Weights of a small GPT-style language model, trained from scratch on English Wikipedia: RMSNorm after each block, 357M tokens.
Each number is 128 + 32 x the weight over its row's rms, rounded and kept within 0 to 255. Layers, rows and columns count from 0. Numbers have three digits each. The size before them is the row's rms in percent of the matrix's.

# layer 2 MLP gate, 1024x192, rms 0.0666, rows 390-412, columns 96-191
117:179082139193131143162108089140140152109145123123094134090159078078133107111145134088123092148117113150047117098168097126134149147174109128130143177135127096108088138140121139160110144086129044111084161096145103161132115100113137110075160112131114106101129164128135176135127112144134189150
109:123140162141153150104154134145114115069116090108091142174122138072105212175162195140095131143069194153098056065140162111188163136141166205127098149153132062138133098094131163144128112136096144170166103132093119146105190132145134114162143138155085114115138183172159165114125152143102072092
098:127138107099108168167098174175099119086143140163182128155129074140158161106090112095071165158169132144093186101091089099115104110140128092094192065066147137124169099121111103151148161135129128178108132111136089072067138122127127172152114079123178130112079139102146071121130124124107144200
083:105153142112129156109094143113094095115057134166124169085194092103126122137176162168133122119123118156182106119194138208081141110150149130116158087153105167092114183098098097164096069100116178141098132130199043128098118139142107145185150108133092093131107142164095122088101150148133124136
108:058106163143083114084099111164156160137077102171137135114186129114184123110147085107120045087036091156071080118132133160097109152131103129100142138122080136148129120108162141125159152161144092171137156187208155130130128065083121186092110159081151124154070150119123125139154130140178129080
093:183119155100136136098061104139102128175168146106135118110133109119114081139163110162141090173118090120172141106088165134103091096150083090185101120093117151125178184164166145135124161145133121148080159150084084153140138122106100119128161134129153074114163155152170144089161113097086085124
100:125118138136119111141127160110135146128143102110120175111092114081117159115145144140100116151137082162174177127094131161161134102148178080156142129115093129105112204154156183076089092085111164105128130106190087128193155124142093097059177130072141082149135138118158111134117149177082103151
094:168124113159172167118139168118091125180127162139142139089090108140158127132154137079106122104105160097130155170156141122115133173161149135102183077119110096125131155159095110150129186171083132084112109111157151162107139155188070095095115115115156166145126152118120188118199119128182153121
108:118140096104192108124188162112161127117148094128097097153150140162160144132161174141091112141076079111089085125046054180122125151063113143135189121106169139162123194122115110137086157107091155106106162125142118071141130144176144126165178129125146121131092105130114103126128147096093067107
102:072140094098131164150101119093140104138157100168094150119144114146148174193113071139096188169168120141076109139146195096131097171154116180136145177138105128134149101113139176130161129154171156168144102173128151132149134044108121133107118159066138105144151132105139154155107097139060131120
102:155140139141164121158138176174145121155129100176131145122143145166051107144119183145129113151120127135173137133127159165159124122121129150075087161100120144081154109126109132120105149082123158106104115142159076151189095106134069058117126163156124161132117144179173084095182171056149119150
111:176132104156059131060118141126118119087161151080112095118091147126095140165144099128071128126169138136108135125103125117175163134128154138131108158107107177161111068181113100136099097120153161091100157125147140155115142145122174104111159135113118106165110133095143179138161120084118073118
102:176106164171146111109086131069137146140074081109129156107124127128127113055163055174134114073144109131101175127142219065110181091150118154175161179105107109082114155147115129141172108122107136158142132068155137171160171148113149143151133156168137098134153132175089098121119092096158146165
089:144126150159171096106130163094125095126165047122127094126125109144171180166091164174096136102132101162057092162106139161148116159113168111122137118148134122118144135135166057145113179174082133100108177140130087140165089042078189108159110094097148142119101116097156147174173109104113135177
101:175135130125146107112136096126207115159109135185091102105123087091115130153140073129093079142074064103162152142138130203110161130133070090154108140121132111077176148130108109111118206084081128162145176166135123142155129122109170133119112081180110142126149137116137170110136187150088166081
101:095110087094104133129106090162100160121142172138123142147118145127121124122151178139150165194146139125127103048157170133145156118149093093095129151099113068158127142124141118091146171114127090070125096151074142046046107169202112116131165138168154052111148121080139157146124186159121104145
093:137118108112059128130135120171141082063152129091108093122142145122115143077181127165111101190084141174106115128143094112084130152146181146110165135137151140110090079140071143143088138126142128206129166071083100148128103101120130148070114147062175123109169106134162173174102119185146125129
095:138092121138135164150140113143172153114154146107147096141140162107146128119142166095151161147130132112071124132128104168144128112171159124116049134180125180095171094104142145143122116164107117113120139096085108042112164101070099168139039120177157178083196144143130098131071146136089134035
084:150125093075194145164140111099114100111092146168073142134121137158174086189114173095128094125156094139115080141139118139153107095162134186142138156132098153116096130164079088121121163104130130185143143126148103099059090164123077131143114153182098158126117127198129158162112150108153123166
102:069100132099084098128165135161138162101132121106112142166149117118102123171147121125162118153163163085098167132119054129139093152179114110185122130179104135072200087118119129103126112160078171133125174157110075078119096075129147175129085125222143156115170128132147085157055172115112150139
102:123091064142099097093155134159142156127135126143124115075188142098063189106159131085120107105145068135128126141137139162098186134179121121129105104155099113149184160074104036114091137188164131182116139140092122115115138093135143104138134111160124094091100154179082132179136191096091212160
098:146114192174179157088161155128095147126106187104098155126164105119123117137157164116148131151115078106156102113143143149103096211093135109142149128097126163166146149168160210164079116180095182129131121136134114073152071117122070129135125192142073144161139113184142147115188138167121144215
089:143116158083131106083112138103163072110088107100086133108206118135140125129109119136100131095156098100188161127167096149185093070143137193139189088116134163115141126130145075101121150120122161114193127141058069108126112142157062100088114130174134088153150115128143132160138159055097155168
# layer 2 MLP up, 1024x192, rms 0.067, rows 390-412, columns 96-191
114:032143126075118159092185216148162103174149070181095079159155161174129090085097112167139155105189120120117160109093154104150124095121131163156134135202098145129140126145155151161104100138176147140084100163133119094140135114147074141138189102153168137136072087090153080102096090114091132131
109:106149192113095142124108118093164120114110205212139137172167160112113111241100099122176108159144101139130150168143078147092138133130134084147085118146081079171100100093130122129156119130109158141147175125119148101150141104090101135128069074143123142123100133111088150084084144175175110173
101:180113096118069128176103125203150114133112099154104102141166046103106151165114101089085132171158136123149067151149110103125141104144100084135161097092066095180107138136106094117147159175117134122105139108119116112056067078089143166163118134148129138125069163140170145140139130147131125127
086:109075126124107103173136126185168148121181141108096071168065150120128140124135109123072139125165127095112103133090109092152134106146122109130085136087133119148142078174164135149181218219123052146168087139082173132184183090135144120123124170151093159139121109142159167128161101122119117051
101:079138212131152122192099107125112099119112178165096146081168133120151129099155147140160146086126137126089118135101133167095118122067099191173156148122164105136159151110091163131106098166132080112045148131089151144111091182130143137123158120118095169158181088131146086120119173138150125125
092:174068115081183129140135161161069125112110114136156113156156161062107148195178117148111129179126112115137143134138142161103114135141109068123155081109101095154206154095133155124137151134101118140164124183117098167152124122099108190137124176178090132122130131138185112083139127177102103101
103:118171126126101115113105145187162094106142124137119123114053127082191192109093165100154194138080119062135137124178066175127153177177112141122066066106125111102073121130114077163151159197122133050165096089052155152140151151105090132148166097116151087141136112110081107108130167115144158130
098:166116152158171129136124139107132071093156121163100045176120118138124104103125121115144123127144156075149141116195149123174133157156135127129133126154096139137118172151202137087140169132104113188132126162120119096067135114102102135112104125133159181144159054130124207160175090127147129160
100:144100152092001170161076133078110109111083094158173142135112135080078052143118150098145157116105211203122137094127144116127080136161163140090094125100082149122169097138077144141141140169130121110097119125163136124132181098108125128081095114109129167192145182115156130123111116136111146147
098:073126157097116145140096152144112161165169120144078139110132116120089178158078095116103121115200116128102123080157113197127105156133141135143152163141100127107103071077101130152149186219151119156150154146101176049157163155187099137095137155074129100109173145173125093071152129154140114093
105:182106134150147100107158136129112135137139079124065132143114106105095160094161079168097147155127153076088145124092102155115213104125061153123133143128094156088089153150072142111109143175161106138132102140111137107128082192086137145091157136179139159130191057153126073158110125179143141133
099:172080081124121175158147121148134208118125116112111108133193114137077100100168199071108108124139116157126168097162067090140159120152122064117113101173175105100129165082058163112133166148125120113141142126068194067115143146117136086083160125172075110139120121087150168079108153098151136104
093:150106188124160162157090131135155096166134176093083168151073115132140149095140117182144106080127116141104138129141150104091046110163138135118106182162144104060133165133161128110148080076143121105158138071147121155119120177149087131152157140123112116108158106200128106105138135135150120166
083:104100153107183170114122076148131146118097149097103098199135150091121148109182071135209144117086129074182152062105181169078144099143130105128107164115095172107181090101137158131128102079171111091186117103131183137145091179127102138148091082163071130163103163200122151109114149159132184114
085:175121144152137100125098084129188088127122123184114161082124052079069143121124077122138079152071095165136090156118119190104160125112050100170134161098131107121170131170095130161122134066098058169133150164116139143147102130142165117114147097158133149115161149106121201129131163191121184103
107:148163092154109144189096106102159119071140118109171172179186110125127076139194153127116189143149126159193142152109132172062145120133111093115141118106119130077099130067145133102113135119063107108183138091099103124089111139096130110185097126129164101093114131065157144115105198174100139198
100:165099158109083114118143142154178114113094101109073142124110125128167117119140140191070148161087120210123138162173106120117102071175202133113151157116143171137118173140143101171113128149131168193100142121147161085165109087111167128119085144139161168108160119115159142186202127143102125117
084:126157110155137182178134133119198133064142185136212097130142171140162122100119157060190183123122162176133109143152136106119144122162161138152091183136098185083129148136130152114139121163098084149107135080100088095084148109104107134135064098106106163099201146143124086146097134117129152084
086:118144144150128179089093112128125146159125120126164083125126141098115091120228114112137110166097093095050142070111096095086163143089154094094125140160172074139111131121197185107143139157132139117109139128074138127094127125153138154160114151013136149111180155070156105122176100122103129113
098:105162057156174130161145096135117147169125140079117115129159142121120186107093128121097171170096095158177145140130109154171108170115147117101151160074105153096171207101175080186148165139131125098081088134111094131099119176103138152189159159159064153108123122178085142177118100132137109139
104:151156172122135175164105115101113104078107129114141177137065121159175075141093122171145177141114175122135139105130115124156089147073117144154129154098155135125060087170160177160171113086092097107129126116149151088151134157099094156109112119100156161144166078076155122087104071156152035111
096:121089142073163128161145123078121069089187098193143161165099131185125139087078163142169138184106089176150219123131110131195101160135092128097108159127146050154101126120142087139144142131185138189066186134138153111139166126129129104154144147149065154165131157073118146138044153154126128152
083:142218106159095130188119126150090157138173164116140148164052144084119093116149130165151132140133144149053136096097121064079117173107141037081078141134138137130158156087159144093153123104167138176090124133205185120110112120106192103148171175102141146129114143143137165106129089173166082085
# layer 2 MLP down (transposed), 1024x192, rms 0.0668, rows 390-411, columns 96-191
097:085094173099141135120120200155111124116108116136180069112116146093163100096193159140096123073118144205139129130137087099136132116101132098087117129166129120152114087065165141155157152156156115091093162145094096139104121127111071154157127072096150182122132188111108088127118140123124053178
112:081101121131074127102128080114101105132123170125116153176152184093113142171098134187159087146142102141137121127119126111156113157159124098121102066149139067139173119103175099112170153148111174147109120163129156130145183098133078149204195168134095159138168099153065153132071115142128089147
096:144194169183132091142138097092153138152135195124184096104165169186175127090142129172164131075102107104123086088136191116152121158103166123151076125189129162109137110153178130156141115088136098158146107117139156149108161127070090109116121142121105138171120194109097105093103074122114153144
081:107154138150123181142132147187104111172158167174189196070127130055170112130146131176130121147154109105137099156163139193076121073153147177131160121109135131071179155071114211181117133089136121122070114101113118131183103131119103068103141061104133114175089131142103099132144162087139122122
090:142103116123151190084112162134118130083130094116139084114137158159133166086128120110106120161104134124094131174105121122014064089134161081113186117094089165140099171132131122142116159073082137125118106137135127140167139093124083124114137129135126129155149133138099150095074125111176158127
098:171123114168137184109103117137085110163113120152118172085133087114068104131155102219134134134123139150176129152146135083105101131124110148181119091165101121111122133169140120101093134190085169077107158100055089151084090148107078172180163170129148070100128174167127121138135111107136092115
102:187194143131103154124129136170125157123154097148120160106149079111160161121093177133116130189094109083130130126120169148140179120084125110149142151125120087111119092144146130149108084129046061124167090137139139141148125132077133147059176153133166085103183156145116087109165149088140134112
097:120098168149077135146160109164128095142123099160104047133124086110129092156156143178070088126132149067197115116086087167164111111123141125188111103132151101138147124138137166145113123150170140167145192126158101101086127152152116166146099086104130146107162127127123120154117103092075076124
100:126133115093167119156174182063138157076166111141108116137149159143175139175197068188120135201125091125090168111144076163130132141141076151115170177119155122171087160123130122093123139138125132164137117147086168120124147151141145070133100070143166122084084078117138090125149133045124088082
110:141146074069102053155092062167100144162139124088108094112055134143097171146134084199120178149080180122117127115135141173101132154097162128185118089157122127102143097071205155187098140093153167187126178141111074115185158129149108136113098125101107159137075150147078105061146158124113113131
103:160133115163113133120137153098148167090180113084035178157133100096161144108105118148106091113140162112092144060097142099092192139103108148152119095172129157061136139124113153059115131134154147203125176149124124083178135109104151115124124101121137126138164137169151116152140127102132128160
104:091168156169109120158131156219141153121088076109112158112142148158098140115124092097084131079154082149107154115080102174118197161147175161187111137126103180121101143087125118133132130154103125107114122178144060166093116180157091115137085170165199135133100116135096122055112119111159128060
099:164108154145138088104118128086177143160136147087117178145124080128143199109097138104103102112195074142091100142118175060125102099145136129153138138138131097082114151126135116093183121105154121222119133123149153118134111136135109139127116160132073166171149118160107149154118048111122112206
102:075100112082096138131096100097157180075147112166044126123133133130127210163133127096181106105105155157117151052086110148129141089110171127083141125076185105170152160083180148116109125111113116121157120131126096123124148088149148122195112094100150122155105175083127158152121198084148183166
079:128125158130131173162048082126099162080128149083142172135101108141114099157116128111208131138107130098055097129072080125139169151133090156188141129147159108183166089171121171149114059137144121093118101093087124143140106130152128152080155134104116072166052109131112113093137111147127117172
106:114126106156178183146114105145166121118123168067118149148104108132065148076164177087154142152154149124127152151079141121071134168087105054145138137141145107177138115122113118138083130068028137077149096112137086143132141096121163146184084172077149159083150109062109162117112168178104122177
101:138129124087146178203113147188100070122105085141167128122145104045111140146094173097163121135162147093139119162171122118109094132103137117135130106165122117062119130087108137076159158103134111110102027134124105131106148149135140121122125137152035094114205114076219134123133160115143112103
101:146186125160155117138080181085152134098088156141161161144129085129131139138170139172156128189133148170157094152096155111177108119109126095131180138120102105122121143150122124159111084086095189146131120184123081152148148104181171097156112119126069145129087162129118175161177110119122134101
093:117147107130083128098108161120130129125134103147111092087126119152097095188158125167147136190096113140065158117099132085121120164096139140160076125124163062107064097158160158144157121120061134203121153127158141145100128098103144177116122136092135170159121091132108069130144110098097171128
103:170155091179103110132048097143143062122133145111077156101081085105151085102074158079118160115112128146137143210130162052199084135145141082107048150097131151157103141126109118144109102093150160075090044165115083143076156125167125151147133130141116112094097127132109112118131109155167170143
076:112063104157158091102142126139126146157186140152115091103195175096088158137143175074107103102118079137096087126083104150102114102177157114122130099134129107133141168091128082122071152140188125197121125193074121138132114069134153133132149117167082110077133156168079127179137148113080205100
103:089144080140087131191183169145139105179163137120099104165111134145073082095060147096163098150163132143075089148130160146088138124104105096089161111177125092080145129141162137159192147117142135149101168091103201069075147112127091131133138100127078151156120141084109193128148106070163180146